{"n_layer": 13, "d_model": 384, "n_head": 6, "n_kv_head": 6, "head_dim": 64, "d_mlp": 1024, "vocab_size": 2048, "activation": "swiglu", "norm": "rmsnorm", "norm_place": "pre", "norm_eps": 1e-06, "positions": "rope", "rope_base": 4770.0, "rope_fraction": 0.25, "qk_norm": false, "attn_scale": 0.125, "bias": "none", "tie_embeddings": false, "parallel_block": false, "init": "trunc", "init_std_qkv": 0.0282, "init_std_o": 0.0, "init_std_up": 0.0282, "init_std_down": 0.0, "optimizer": "cautious_adamw", "lr": 0.000838, "beta1": 0.95, "beta2": 0.98, "weight_decay": 0.11, "lr_head": 0.00438, "grad_clip": 1.0, "warmup_steps": 225, "schedule": "wsd", "decay_fraction": 1.0, "decay_shape": "linear", "final_lr_fraction": 0.1, "batch_tokens": 65536, "seq_len": 1024, "doc_mask": true, "train_tokens": 579600000, "steps": 8844, "dataset": "wikipedia_en"}
Each number is 128 + 32 x the weight over the matrix's rms, rounded and kept within 0 to 255. Layers, rows and columns count from 0. Numbers have three digits each.

# v: layer 3 attention value, 384x384, rms 0.0431, rows 83-127, columns 288-383
# o: layer 3 attention output (transposed), 384x384, rms 0.0388, rows 83-127, columns 288-383
# q: layer 3 attention query, 384x384, rms 0.0356, rows 128-151, columns 288-383
# k: layer 3 attention key, 384x384, rms 0.035, rows 128-151, columns 288-383
v83:114146143154161134127125146144149127123076169126095124115160121143143188129097127157152124093123119136127124093187130150111113149120102106111139140165165119112116122137157096100127161127106113166140119152102156111123123151103179139123177084135136143133134167110113153092098200100116144124
o83:112117125165117179120156116159131128129185120105096127162081162129074161120168120113118108107171167121168108167123096136122172147189094122105115107137108130100131081154128141128084109130130162147160128108146154105119125145109072143152130110160104154129085182169102114142113129152127144126
v84:117133145080098126151141146124097144116137126085194092091128149116130086120117123142139169132114157138127150133060137177167111152148128114111170121160102152117160148119083114116115077128110108098132154116146082132119151143116088127134088134098133126080135102116134154194182128156140080137
o84:163108154102158087163119128132131129149104154168129171148144096097137141179093136134114100112117112151089111092124162090132120127075138134178114144121141128176146164132113147132148157136138142135076118141113118113126123135145189104105119130119158101118171076066133138099140107097146085099
v85:089129152118093126108110132163096135202157127090156147108128124109148144123132170082165122128110135123111114136106168168133127095136155162106077099092116116093122120132069125131130086168157146128097127089134148121137136111133158091152128146073089111091170121124121101169127118141154112121
o85:131120151112133132129112137164125113102138119113177148090155148152154123147066155118109162165143105102115126078147151120093116124149179176163147058146135095117137137118126164113148171096118140138117128143149087120136101131181168170145103132083151089135136103114141151057150097113122106131
v86:103115135098131127129098096138146127145148133087130145120126171109170172121093107138145126128112163110113106109160122140173124106163159109132130117124147123133119126142115127135100155118138123168090149091130198115136141123110128088103152130118126076112146103116149130126101155139152113139
o86:142144140134117130140121136197058159115184105049135108144132145177119172133076177133159123109128134095176115096130125093105129155164122123083109101179101115090127118107075141119145141137090140146139124132180116132126135143169117192170137117124120139144061138136113084113121107162137152144
v87:144078111139118119119126103119131122175219107153077132138066145133116134104108142115100106168186107123143191128122121106151059117122088162121095109074124119134123146124172152124133118150147144112109116156133143107184096124130140086167154148076121148107126119123133145123114094154104067103
o87:137121123112134107138143121154140112103116192146155138120125113137140101106113120083144169160139079120150075145148175125128087134127137120110110124147146142141162161172091136142152122107155082105105136135099113192097130128124183164148081126122132125138128101114112133108139145130101124144
v88:089135140126104148122113164136103138106088132123129105107131111138146081149200150122121174113084171143097130123141128143130146129120187128128130111101146122147112142130109101188133116130108125138174150109151058115064131131105094143167103103069086148114100150135115179176145149116089160125
o88:118117153133120106124105134099157136150056141137135168103147135089170133130099097128153133133126175160102186055127132125132160134061113153142123155112156090138167111071099117126148144100141055134107133155112154085127112155155143139112124179123093066120206103173101153111125095094098133125
v89:128120149108100100118133153129134142154119110095118127143111102152165156128060118149104102112133142132158106126158091134100144113094118119099139109148149120139127108116130134124129198120120135148086114121093173138129133101091147088134143098133140125146092139130121139148125151143116135152
o89:125166152159129167099122113161123136126164088069160106102133173152095130095148150112132136153129179119152140114144104100115145116179125139114121098150063124085124094096117111127107121114070134129136182126117133110102149142122072149144148119132109126134104177163107120101107135186154134155
v90:168123143095136112108095105092079136165210122073146110135174130126170178101067150097104150136162104098123176124078074123142115100105135114141104155132126128146152149143114111117146191117124130122064145120146094138146141124152098100149075142083140130136138109105116082153111070136081109123
o90:109129130167138141115151145125101121146144169140146101113115090151102139156127216125120139145131134078149098145157132099107110090157141130109142107186109140078080141132128158117120058109075171117104144158129085122110123113117167154155178135100136139124138128170174122117153121142201115140
v91:140147110122150138130143118158144161151192115112132152082095144101115167146133129105159139143120120115143111120147151138151090120179092127128124177172098120131142151184098116084144132106090119118106139108118191085132122154128139086157119125118130090107154124091132144113105116172174067140
o91:158119132126119125146119145165107149130145118100142148156121134105131183160075152126124112123127097102131058107107138110094132146140123116140116077146164127104171117143106173101137135118132194160108106122111099119136078127129131208143112131087137155151075167126156111068116101079091119112
v92:131118120135204122143101167150131115126115133139185128143122133132183179119076099168117114135105175147171098140132106136115152125135127094132126159148174130114132105135136108104136153103108131208106120137111138086114126135105122139137122076165178096128105149122138136106121154087130122145
o92:118174143150130175106117107149139146147175101086132129147123161118080173120152147134138109099159166144164154132153096128100176080196080133109143087137119135102155093128159124127084134151121172111155149115118160098109150133135097128149166107141131177130110179139113117104092134195172154134
v93:137112134116091121140141145070099120118183130121143120148134132107107130115142155106103123117162159123147121126100123123154119119143115167119108133138137140176134110129139102107108105139146141048147149110132103121137161105143082112172082139111119134071163102152144101175162076111152138144
o93:120102145107187112148134126116121125117100181174125124123158096148124102144138137144123136133092102132101100110145138106133098123108153123154142138114130142143127157135136152132153132141123120128083133144167112135141140104133173106107127106134166110140174071071138146150161141134169105118
v94:115103117167101115136101126140122166135144166102150103133063128140156118108104173125114152141170171132122134122066118104107078120136105160084118136093149139147144142097105129115133118091110134169166160165143135109180138140141112154205162153065110140104138147132133132140140082165117084146
o94:120079178130188124145098109121153122117124150178144173156158111114166115175112140130109154113110104085171145110149146092158113110157124191107124160074146119133161143130142185155135129128148120074093118127109134204102108146138143146124116151083167073165137117106114179041108114070115074103
v95:101114117145089103111147118086145140078098095141030135130113166125103166115095160138132106132118130111177119152156136118114141128058160135150130153184148108124110112169173146169084131068112123165174126129161140123071132105129106106119182115112173138129096101149126110156076118167137103108
o95:128153137151107140092130139131152139120168087069115050136119101134092142122113124150149103166133136095129162178102175121107142142115113077081120097139091140107128093174160143095094122171105165150163167124126162140143159143123143142165100123137136188118096162166110082134157132126173162099
v96:106142157169113143092155088133128104149156116081135167138145118161123151144193174026120153108143131137121125144119108142120120127126142125105153130072098107109098160120121129152158076147160137116157119122129136150118116140094096088174116141117055138077163145130116147096159103138126209075
o96:134129132115139110152094135103130129121069121146127142112149146170199118124101121142129153152105076135163134085130140149110077133108164137178102104107177143150125146108147144134163126084144094112108098135086143125154104094110127141112085136075105069133112083127168158110132170084130109130
v97:134098141104084134108130097168157123123100126159082122104151144101128157095146112140108118113108152101096138167149111115161158130109133158155143114097145156140103105171147119153143089156138124118077102128138108150136164152140092109112190139127131127178133131145131099112156138127152131116
o97:146124135112069131119150114150131104113140139092118085108108111147124090102135148117111127149156107065124128161120154097162110176146142109093133116132087121109111121116122113124115136166120124110167133111167098152136133169151117116148115143131101143075107112167123114170142120163147136125
v98:116120134135091155126130086119154121115108096147077161119166100120082069164193129144079113114153137121091185152079089121112120108085161160141134129086113121114095121157110125151196043138106127068115122122115109156128112130106083100135136164128073146146121125126127146125119109106116140124
o98:111129116097068073127109172098137144136098146127131069112132096128132112134074124143141139147105077064082126117097161153156061149054137124124104180151135141139083132100158101131148105123151096130144113128145128186166098123162153127110108157109083109118147119179161121144185113089108133129
v99:108141141100080108131146091135104106123120093134093139155093138144139125154109136175057082112118105114145137157156085127137146156093108164175105137127152146123122122113144117140120139139180108129096125099139129121109118105142095089088123123128121116130157121124156104150147113131118133095
o99:116178151116145146112135133165148104109157154089145095132146111162085113121119157141145137189149139075150158129171179122095095097097131099101155097126085116150130110160161141131089157133110118144143150124140109143157160147136174123157131119152162140137128063168115135166170145174181136123
v100:175105103120144136123160160164138171153183160132143123136065138151151130119119144092171144152121116111149114104118172154135158156173105152070070147114107124140153093118117166124150128146112145137172133130124177120135097115098142147174123127087151147115165162112112121149128127135158113107
o100:109109145157176175145102055120117098103113158175152147115134130128144117108202113121132165118151126139147104153132110108137157144177157113153139129125129156129168125133106156113143130082121136130087074122145134121089101113104105159087134129140113130113100133085150161123093140128104121171
v101:109133093126128136123141134151145109172138117099140118147101137142156170097139090096110124109163114184140134134162124130138176125122148131133145130156142107142123130128158114152136157095076123130117152104145098151125092120121142113166074130107126116095138125109103096139116163134136124114
o101:097172138137188162075144141145086147133162120104151150126150164152129140147135152117167136156158200097151142106148114158087129103105092153123114101141072158118144130109104164096098119085141113158106156164102140107099106137127159163144148104143126139166132140132119124107133153121143125150
v102:120132163087126090139148162096110122067134126141110094091150147162127154124074166094106174139122125120123117131111126137115140141113130119129145179154124126130116152182167115139105154117139148156183147109131160146096171152130090088110130092145119131160130101153128140128110116155156122110
o102:120116136141137150167136124111149134174062095098146100176129111132128121109160107149102085144108087155124117166110133120084167122115152068118108138137154147126138117158140123097107120161098153129157147112146127120140169150099119152143135131132166189107119137159097119134150129155167168101
v103:141115155119154093098125158101127139099078107114097130144105146139116084120165124161115156089139126138110141111134137108162088112130103123133147187092126133159130154141130134128153095140169129113170175091114162109157131130144079134096170150152146173107155090140105174127084093113129155140
o103:138102101153079115136132135115128106143130131141080114157153107128120099114109131183103110114107108129112112165110089149160103183109136124120126165108126106111096115138136117138161131177089126103127092146132119144144140109093126137129109128153105178119088149137127086153146180096129160140
v104:089084142152096153159131096134111077142119152123122106119125114107138081134153122128092112134114138142068155157099123124151123119116168102172126110122155145107091139101070091145147106126128088125105125133125116135143102143140157125124110161135079134131129101137104135169116120113122108137
o104:105122160088122089145075128150158131119132100129180161135170134107158153124056167076171156171133113135082163087154184148116111136055133161119151125121125090146134160113124104193117176142193074105146172103146083181132122141178159130138145162112132081136174083129106131107173116129086089110
v105:131103127157107112136161156081117123143087167096084119202167114117153131152123133166188133091169154119092125139093138055104130147102124158106069178095109115148132131096122154099138130115144154101170129110095135130138180082136096157110110114134119139092148146105137092155114088144151133126
o105:077084082123172149139132110099123137093164126176084118160134124126117124158119132174116132091118137135152167144153108142175079132155119150094166184074116152129086138157150160147122103139157139100104114112148137148134143108114138127139123100139166121138120076087158130126137157084177147136
v106:176079120121126131141140134116099155095151153150138119113106150133173151110084121181106143112149155100113132110153085107143210161116149112132127111135137179147125113114158112119159155179124119199070109140132108143155191126119131122075120114099147115216137159141112119158137183091110113168
o106:116140147114121136138107115134149128140131125134149142145123127117059094100184131117149134131170138119125150135122122123159132078162117139097167104149140133131134141104110113108095118083112121133119150085128060119092106160107131102146183124184148138106154104143091177142118095173199129149
v107:170081110110132084150115156106128096092109117154050137134177135117132127161092105085117140071133135145109067106142137089138132111109120116126104147116152108142141075151124106134111166093172139117113130100142138120084117116120139110100112119112124135172082117110115161088131133146156131153
o107:126122135148110150128161093149122150110152101080137088143087122126115111113125113175147133167130118136106128136132113150112169140105137128096148142140093120095126096151134132072131141142090167157169165098203090107162142095085133160127109146141141146113146155154105137172172118139126156126
v108:144155149138111126122122186129102102069154153164150121151130165144096141093143065121154153067112099127127125165177151114120142142132086119131121130135153149104115101116133164111139138114162107177100150117121180132171106168168137169133143114137170144147093139160149113075128180128139139139
o108:163104130136126150105157111116132088139118105107116160170133118119142110098146110140110091089172101122159122160086094126153129126199172142099112136106131111146160116156165155070142163119080221081160149107185074153143141132117092081121118088144138144111111172165100118110132190188140103115
v109:097107123132099108127132080079170122092105128103094129124106166141141119141120112101123112106136100093105144130092074150119109139135120150153155134101140153092123089158111098149100185116058117140084166118148129125149136155115161089096082121094100104108122148120107172114128102155161091136
o109:132182102125129095168135172148133148149160143109137135132122115120117169072083118097161103152134114138153101108085176108109081098094130099093129119231129155161124127128096139081132116083080131186151106129092117099134098129076152165156104123136134123136122143141130139129144092115064149099
v110:158134127148135138155146099120201122154094145101141143131100102128107135130119085060148134147174112135136129144131096145095110091117157097119183132150091119145140091129120138111111078104076119114117103113142143160140085162127175150185096124111119118072112156119111132108117146106152099117
o110:099124103120142108145085151102108140117138083119151158114119144127140173142128116086146120143135121124127079111125143158126141106111123148141086128189136147104140110117121124124119113075109143153119121157102178092119129100107113149098132088088087096153129225122130119065099134118054101135
v111:130125136138134119134115163168155108130117112091138130166141116108149159141125082100129063137142097143131093141158144088132124138126163114130172132119154097127131134097089155135129136129130138135114122129133158108136082114107178153167104090154108120129112113118116133109117174110100120091
o111:114144120102101160107116120158113141126190088087152118110124171139129158133132143100172143137139134105124123116160127168109161141118092164114108089187121113073139110114110099109102142087139118143166159121154119109126167101160116155126161102111113150138143199171107116106134133165080122169
v112:132140112120120104127090104144113123134102125133098128128110098123159108111130106179094139107113126095128122135114113112174142129136106103128131108103191114129105118149176073162153143112131144154146125120113116106136133127094100106116189173109131167149131171161132116085131117131150114134
o112:139133135135076136097135113194115141122179119098126141128116162155097138114127127139119128160160161097117136155123136123150136151126107127083131155127078128085144081120093140119123144163120132133139153153163123153140143142131075163151102142142082153102077144184083120160112076157120142147
v113:094082150133087135119134163135098133156113134139102110158121122147180163116121143159118083102127125116105142135176120121135169140110118149119130119129156129108106128133179107173124126141142100172115115115104146108132144106104171077110120110114121146185122135137145126130120128119158157127
o113:127136156124118152083147111181147102122163115100145125113131139160101108090130146151146145163166162099155155144147125120109113130164137141095160059120101098137154094123142155128086150109124139127155169128149100133113144156126095126174127129153112142123102141170104114158147141161178134114
v114:121167111175134119153103107092130145103136153152107137123086110124147138110113126174105105158137109081128114148153119146115099102135107166152125142106183130105157113097178146130154182151116103172086088146108175110145141105130154126069188111138156134126073130111118166107147123125089130168
o114:129158086165119136102119126115149128143134102093134110131110135172085104072124124117171144127123123122201104166124111090148125153183092115092099156144138112121120098152167096149130088170085132102184123103089146184104167168099071123183125156123131176131044155170144125138086132166106173130
v115:095110127162178153119094123126163139139078122118095135145113132162156157127096087144102147121125130107140092088134129147122138132146128124126110116174183122134133091144160126121117201131087108173067088102112155098085124129105113069096153155092162136155111158127127144125098160143109101155
o115:119143154172103141133110132157105150145167097067155119135103159124070171113119171109135127143139157140157130144107126090119160129170093121088137134169098138099129086123122131131112134155100139124156127131163127125118157130133098177133129128131118151107102187167097126113111103180141145132
v116:171098120087138112132088163124145122140099137111110090136136172126168121115052093212150081140091124137150082141132122088138151148091123128161162142097150126156124135135165111108099164117119096145082118163145109103141149130113109116101145126146132108148127091113116109144107115137122111135
o116:105090160132086170132144134180117127116203161081129121133107126111092145100164161128110111108124176125114128118196130095130165151164089112068154093146060119080146124135082107119093118138105122154140179150136107121105152144104125155150137111139116172127114155161091102157137121179119139129
v117:109144136113190157139124147179129137169152152089208161106150138149115117118122132146128118141132135150188154114124105116101185155126132095107143143171148145100119131140121170095165121111115153120195150146124108129114105123095127150187092095146175164123113154130122100094109123120116171098
o117:119149105110150151102115155120127192184103131153088170141130158117141164168144124120109135105152143185105147141103105174136194081147093133182126145123161156100163112107119116148110095124177132111121121135101188115114132096132109134107171118127073156114171158130144124095091181102154126147
v118:072088155147111128144122120148064126129125143186142114122111127179148167100085129097123131169089146147185164152137142072109106126098110140148152087180136146111134096100150154132118178097138118175151131133135098130134129153125136105134133095109150119128140146133140076125131147139158162112
o118:152182139112196136111138103136129139138117134108114157138128161146091153144147109146192174094139147136171165093170095120145120076168156140094123101081140151184145154165127127140102138078142116098133146104103095138109175182145139090146186099127126116131144080112100139104131132166189121147
v119:134113116163106144102115071124092119110129118141076125154156132101079099106158146148149139090151147063107139116094149109144149125143117142132089129101146117129095138126090096184164136147166102110124124150128153137105105097186128081120198157122115146094127137104115135125120072104155134165
o119:143113135143092116136149133114144090076138126105137108095127122151124102112081154151108130147137109109119117142106140120145088184147128100111141171111098126107115103153175160111177142193144132124134140109196061186153086111134127136110071153136158118120115101167167149138170129108122117103
v120:162084148084060126105090078099121113099175095173080134106145133130085105130143142151070159175124111111092142129141130139197105123127157119171136103098107140142100140137115115128112147118105155082107128131150105148150125111158108080076130150162087088105129090083139151138145118174128076162
o120:138114126125081101132133151126135133127122163086153102124096102078138129102084131105126140124084106121061081106111168105121116198076145073101124150141115134116114147113091088086143146160136120161151144125175098127175139164139156156145102181108122173101126126160124105168182058121049145111
v121:076153123133138125124110141112124149070131093111119139130134151100082128115158155072184140125129163144123136143131156172113148137155125099100099135124126114134130139115150114139084121133113139088181123147140134177078117113137124149142127131121135111088110105089126124151160112103126158121
o121:149143101158130105140112131095097100175108109138085080119109114167143113136144104162102124080094122192111085109102097121118153126140185104198094136134152130149090109096137131107161124188126144124111131128152183109143088113125124107114101133142129102114078181100173117154135139074113139147
v122:125121139106089129129094094128137119107115135116095118115149161096133171127138101085115130056142093091094112147132097136135123121097130112102125102102112144133120105124151118135128131144160111135077105127114167107124114127127136095094149160102093107151091114169117123105071141096168145148
o122:143113128135092132143140139182119117125169106069152098116112113171126119099098164151143116176138109082153120147131124123087103128146154150106152084158094108085118090119119162117132139123102171136164164107177105137162126118132115163155106122141126120131107165184087117152191136168141128131
v123:146169092161110121137110130091168143095133135114162123126155091121080069115143131117147119152166140104146117142127127141139150109152122109143131112095146123131117100115110140102117105147104132129139123121117119179149104160140158154142120149136142147123093154148095119113143135094088110127
o123:179102100123100083161113132090105106114090120158109139112110156120150090109174092108090136095101114186111083116105096123200146135147186110169089183141152138117114155121135074127181119129101116093116131142108136134105109110112085083085119121113093118108116177074142130131094147119103118143
v124:070128134117191121137153170162132154137138171103180111125119159104154185124141126098155103122098096099133127126143140135168096136165084111105108154158127134104139145111108116121172121132198126172094178132147179054161184122133105151141130127158102152067168104085111114094133105137141132118
o124:125145108109159167163140118183086131119151154140085164174135152178135119175117124168104164099146128131175129122164108153133095112160119179126141096150183119161143139138112164111129140105109125125113094140175115125104134094150141155137157118122151168137106070113137155105111154112157148142
v125:042106144131152165122131100142080145201182144113176139103056174105154206057094165074101142110126140099139128131103123176165135124115143160122134117144153119090122171142101122126120131129148121156070134169150145090163117102142124101152157124071116135172130097102123095113103127175134086105
o125:146166180132122140115148107202109137131094134100155140094122131156113095144088187108117171149150119107155116142171161110110097120202135144095139066108153117143151121155139163155121152157142148067153134122122092182144129188169142164185143150105136151122093086163114143080115116148179100128
v126:142152117169151130124072092135171133109137099108112132124130131148125146109138112130082110163123102109113120136147099159158114106133122157158144099176145118135153109169117157116108186080093109171123092156148137087142105148142125129138166113133119088152093141088140150096117150124112099142
o126:144143114144094114093137124171116160137163133068125099127079138110069135127086139112144122138114152111116080130114140116120143150125103125090098130165111125091142084132151104119120114168104151124196158134142155118140145144156098159144130134114088182119089208179125103123117086119103168149
v127:197112115115100121126113121128161124090145110166119135097172124114086122094142123109106138105178131080105154138140122152150147123104141134120147116125124133134126109099181157104178129142091116120091134152116129159157108133117183128110071129141123103152069117130117117082147140095174102145
o127:144107115128084110120128106098105138155154147134149088109090110126126068068140101149164126094143079105081070136079098138141119134140160096124106137158125145111075129146130100074160084117106176159163144119167100131137064134048113074134115118180110152092114193120127134153183130132129130138
q128:147172068189162170147106070099066109072167132125114067100125070128194079053141222130172051155136240129096121128132056096116141111104106054158152152241185113056153116157153113162107133147084123101138189209096057084118187156176079129072162097093109157102079093193178151098117093164143255185
k128:149071135102095087109152148169157086131083118103121142137084154162115174156135096152120106115124043129087138133127162133167110070145148117179112122077102173138123090134131094123162135147138121124091127107194165165157098101107149151183108148139081130121086132146081152122109133102106118106
q129:118144114186148164141097130134085117134124138105086142130132075133191081039117234152134122153128205155081064146084113100105124069116138106114145118159164135144108135147176095225123134111051109133140139155122141093126160169121096159050170106104099146125134110140212122107120107147118157208
k129:107190137162175155201078173168144132088144147121122063063138073111144112144081156105131165128082121145107157109160115157102078105138157138090112121138088152104126099137117141175129123157137120105090114103013146104123157083139144141100126179125091119133129056086149098097178144116066144119
q130:132155143221133147154071149103049185106103134133097110103113093149201133126113226141143141105078190152066069148081136095055115026080118122127110121182155156120125155167181132219137150117004138165166149129087139104124126162125098142090180106118134120168141089130210159105115154184168179157
k130:096162165160136167160137127143070173117222173106090073110167101063141132148085140085150129100106163127105171113176136171144096104166102083092155092124095158086061124120154084179119114144169073103112122144084158113137173086114135145142099147089114175140131124082177131079171117151072150121
q131:183087154117102145090104087108136087114141121128110132190146104107120153171129112115133113127152150117170131125132114154098187176131091138132131114087138138099151145127119113149127154145156088096098109098130163168168087141162122126175054162128134130128121089103141119142128102140112144161
k131:155158104110108108123098126146139128092176153119092104097111148076124109134164079158176110088097137131086173147148140077152113129127105103106125122100187193129097178129119150143092120085129087061130123125085137108094116077070122104116108133104114177147136095122163157056200116166079146134
q132:081153116134120122083121129103153152169087100134117145082118130106130106116104164128115147115099136139134142187112132116172118169111151108132132155149147127135128145080144129086117098153095127161120147109132166119116152100117131149141113138155182086138116129150119116134131144130153122147
k132:143121124112088121049106173085183127150141173199149247201082139214075106089195121147110114161125114052176047151094140112137138105156164167087171160115127086166210031097099155088121124095155255106120148121164137177113072192199105097167130094133161090087155081124000130190055073121163071086
q133:122129127144112122123152138100123118084133109114083153129048135124110153132112145166132133087120147147125156143107123136108134122101131120142087117118176118089099119117128117101156133168104129152162128128137115133167076143162096135133096109167082129128109127089107114101148111140104133126
k133:061199153207155135190172122201120175084155124042155104134128192083137133146141118095130166088137172171205176066201179088088155057117127064121064157135023200104021155081154108166179101165143032098086108124101152070058244097084090165138042167076129178179143155139235118099172168208072174092
q134:175111142132129165153146146107181079154097143108103076123116125138129155113143094142122123142149080106160104119119140153098154195076110161137159123123144106133166103119130155085115120134129157105100117090158125156160078117168112127160079085134131107137064158156132125122127129095111105131
k134:125223113208163224255102075160048244103211107056095000104179066071195136204069166133151138101111245179084222091188133133106118065085052049075144084139099237053000122148133088162201105224150000075144088155000135055079205074050078145110083093083073204134153118044255137060244127139105190147
q135:167125091147161165146141118132103077194131169127122126181183086075119128094155152148103111179135172197111054141144138094136207130152131154107173159120102149136129137135137100094172122133136102092167156104160100151132112143188141149136108104139157113115078149134128164109125171168164106133
k135:102083157093097159109078113158103134125170158135085115191090118077097130136090115121116110097130112118153124107132149150125066160143161126128150165153147144109148111143149190115166147100131117154092077130115112139169062124147078167182103101115114116168102126177102126102150097098173131162
q136:091106151095107083103134048098116110126138174161157149128138117130129123152079082127097166112166121146129083135148101120119075192125060086138142146177157147131087109134139165097103120122134092138123106142153097119120119084146128147124129136134130186184118163120148123166095109126126168118
k136:119185089195191144176083099112103164074132105098133040103159064106186108119124178166167155137086145153109125106145160148140084071091112121095169137141064136090191120164145089173125038192072125092096160164039133100116184060131119144104108071153107142101135090136147142114104144147121167141
q137:082111120066127115109129096090135080152134121112096157128075169139119082124124120133117131121173134153133090169158112115152099156124123128170130168151177122114134150156117130089113135091153136082136070118167103096121112109122091111129156118169128136134121149167113156124070116165151131146
k137:066157128188141183128087095136095155155161128112177153138161106090173114108082151142147155147122183132114087123115117116094128174192082151111188119147094082091112136142115132107074152108178162115146148127095182144120165114164141135127111041096132138129164153105141081122142094093126113166
q138:089140131107121051183162137108159093130095139115107159115084127149154095098141145190086174134133140160112093141132072091155095114112192145146167177200131160136129124140112100133132129091063104123135104112186083131086165104115085117073161131141129099163110192174114173192060123167156079087
k138:114169134166185129113142102138172169148155153169144133142095116166100178148141115141125108119149126089144122143159152142127122128161137091138141117107165058116118099145175143092096134156166168154209130149162148118117108126131125164166156072116147124130154158146121115139109153145171093085
q139:148146059158160178134092151135115142087151111133121155131110091089167107151142146094161128117070166110067119094110103150099129034114098105101097062103108129091084153145170097147189150159084102167121141167079119114126149134142133159117191075111100190126111122152169143091159171137172154134
k139:115119135125124139177136115153083158146164123124135087092143115121123109164095140102136086159153155131109145126133147124100081135137084091135131120108101171088106113121129097194185093151095079084138097143093140128130149140093136158139113157067093188142126104100182127142154113134122132148
q140:061053146136070135090141118124150065131134140131144137132134131185113132116148079167119138121139056133185095186123137131163109133095189199152117144150129098157157146140109157119139110094178147079111137130133138197101118113127150128149063129140080097156067125165063120160095136124126165139
k140:113123132087130096103149132104149127117112141157127122155129116159126156102135129104142113127096108108152104137139151163106113139146150187123147137134160117121141146141122139122125103104153162168159155161149113134143138130171150119129128114121102133143112112098092123126157150124109127104
q141:153177117136161157201126157147134186139130123157136129118120124102158121122152171182097151143119187165116098126120093101055125110088049070080096124089092110110059192105112104113150093217079115181112132123102141061133102115124079154099128134135117191086116149116163159103139099108170100148
k141:131110149129127091108131108114103143125148102110151111157108136147085148152148140148097118102178126169110166128103115098119149120167098090141117143106129162129076133146132111190167103138104128130143146090143134162106151140102153120134100116149113129146133134132132138182114105075164117095
q142:152138108187199133205143096170052209083118074108061109086122025064173106171098217167116131137112255176089185086165141091114176069112087013069058124059052200089000159132156019177199120209077083127174131162081121050098160123070095121031128096082085255095182165093255155062182134155144180145
k142:151085104111100131131127103143154117150117123122144166145135133151088141134134103145120111119153146141134129119122121082135162120105131133109103144106137105164106144131139144123150116128144104141126137133158107172139121140106111124124144125120146099116121128121122111149121111125143133108
q143:130159118120152136111126136091163195151092126152145108179135129121177170115099167137140112073140057154142112159107136164098191113161105119143152080095109129139140142110146080136124167148184137092156158116158106105144154122143152154118110190168096053147120166078082131079118081123045168118
k143:160115091107122144095133172173107141093136141132191119118122143157097126135182132133178118115108067101147071114141113068165128105124138121099059133143134145158109100151115114123112119086113088172096153097127118105144120113136085147124112154117139132096171099086092122113132116162120153110
q144:098120095079077107101120175090136193107159099100118059151135083088131109105087127073138068158156154078167140179150144112117124153158083166159145124174151123107159098123113136130092110134130146142148144105086174163167123132178115148141149095092163152200162122115104099104122120136127135148
k144:167099133148142146151104113160091129146139126123145174107131117135162152159162137126119160153141106128057110179131148112166145113141051108131151099120143119152148127134099133161126142173207161110132087098105152084102159104190109144125130064117032081117131126140123106155150152100124055171
q145:067095118113118098149111159150120181142112154119109124103131146188183137099081137097151111187106076093118136149116140103138142122126152170132141098142107105131110093116147152133114135089121134159142126070118163125131168097141113162098175064076119047122157091159109134151112160112170103141
k145:126115153090159120197118157097086159098149147104164137141104129128169143095141179094086174122127106087076133104149110097104166143087122114142124104147125092110182071104126129152123108169085141126129142148076107086125114129109103157103116108113106118131107114142138103124143154148109114106
q146:131114102137147175153112161158110102098098138085081095089113120110150161115150160129086119114136123122080091147111113134143115099146125142107137119153128118120107111095152123091126118123076134150086115160138119144163090107088131120112097145160093092083117146165125102144104131119112181141
k146:115104152127157156117095136113112096137155162161146181172159139143146111142075117122189138079088108160144107075147055149136186113125124121122087108134180107181123126097170102081163145128082145128121188135119082132111119174142138188121133103160148101122158140131054137131098151106117087151
q147:129125098167151174131188119156115129101043113114148114145109150144148149122117131139129075114176118104169120142056135124139145144123144105152106124130192129101159158053141108114148113168165111136149134096149091153103116107137089106107180157121157086150133117120121113055156102110122165123
k147:090099138166129170100128094121173127127099120086141136169148163122112077139172149156103130123077172218126128102152089117112118099137151154078134156123142154125053141157133127140143150142134159159127139106104135120098129160135122083156134070139168162162055075129108128096161125103180099122
q148:110168088072153113060092164127137161146133124159097166144173105145139149112106146136136107107092058099081084119166099181137110166160172151078160091096117146142156144174139063149190113130148162144125128103101153137153132175159129116122128126126118159088095145134113109131143137108149078130
k148:141102136101077138121094140173121118142128123152163149129159111104119102142098125145111142167153087102169145093099135091130155130132079156104104092164121158126138093087126128119124162147137159079122138184173126168121118118144106137106116136138111136113109084106113160125131144142109154126
q149:144120103123214118132191135150125091109107165154150136141134083121168119128146141160169071103117130143115124154142117148097175085144140121129095201126151142110108167069163067149099140209085154129126163168096125154110083091159083142133217086159097086109101138088121144114139152146162148183
k149:104053124139052132075132137184145088125135175165133095113127177107166136159132167066153145087176110069118207114087121143149122092180161064177106123123203127079160128118100173169111074100114069165115130111140119122205172122106163137118107120124171114131116147147104174146112057132091117104
q150:149144171140104123141149158113133163128140073141126172118112132198156126097117105148123215121207117090117108178146058127045085146099056120164145145182126119120101130131130174127150124136161112145101141170137101169128128128091158095118140141166147150129152113123150161160086049174138099153
k150:144169140134145126135154174151120091190088119122166057168149100110107134144132172114180149118094149097071175133116180162132132126091132151100126107102148119102042123175143098183110127158137151085090193101163102133126152115124160104120093115129097088156166149126135134135164139118158140110
q151:160164113102147167132082134098120125120121153100141100168093150155142151105089132170108073143123150088093140114089131079116123101105135136138207125139121142123159106099143117141160076147079083117088141082139102175147156099162086105137121155135143125213129127100132105117158133134141122120
k151:127117125154137191055092095121149120148126126087119170123117134121121136133102165113118152126137124102115124148151144079075133072159123130147122113088121115125191141113152135138112146159114075120141097151142142067080190100144111131134113071065118112105098158127156103162116078136134102206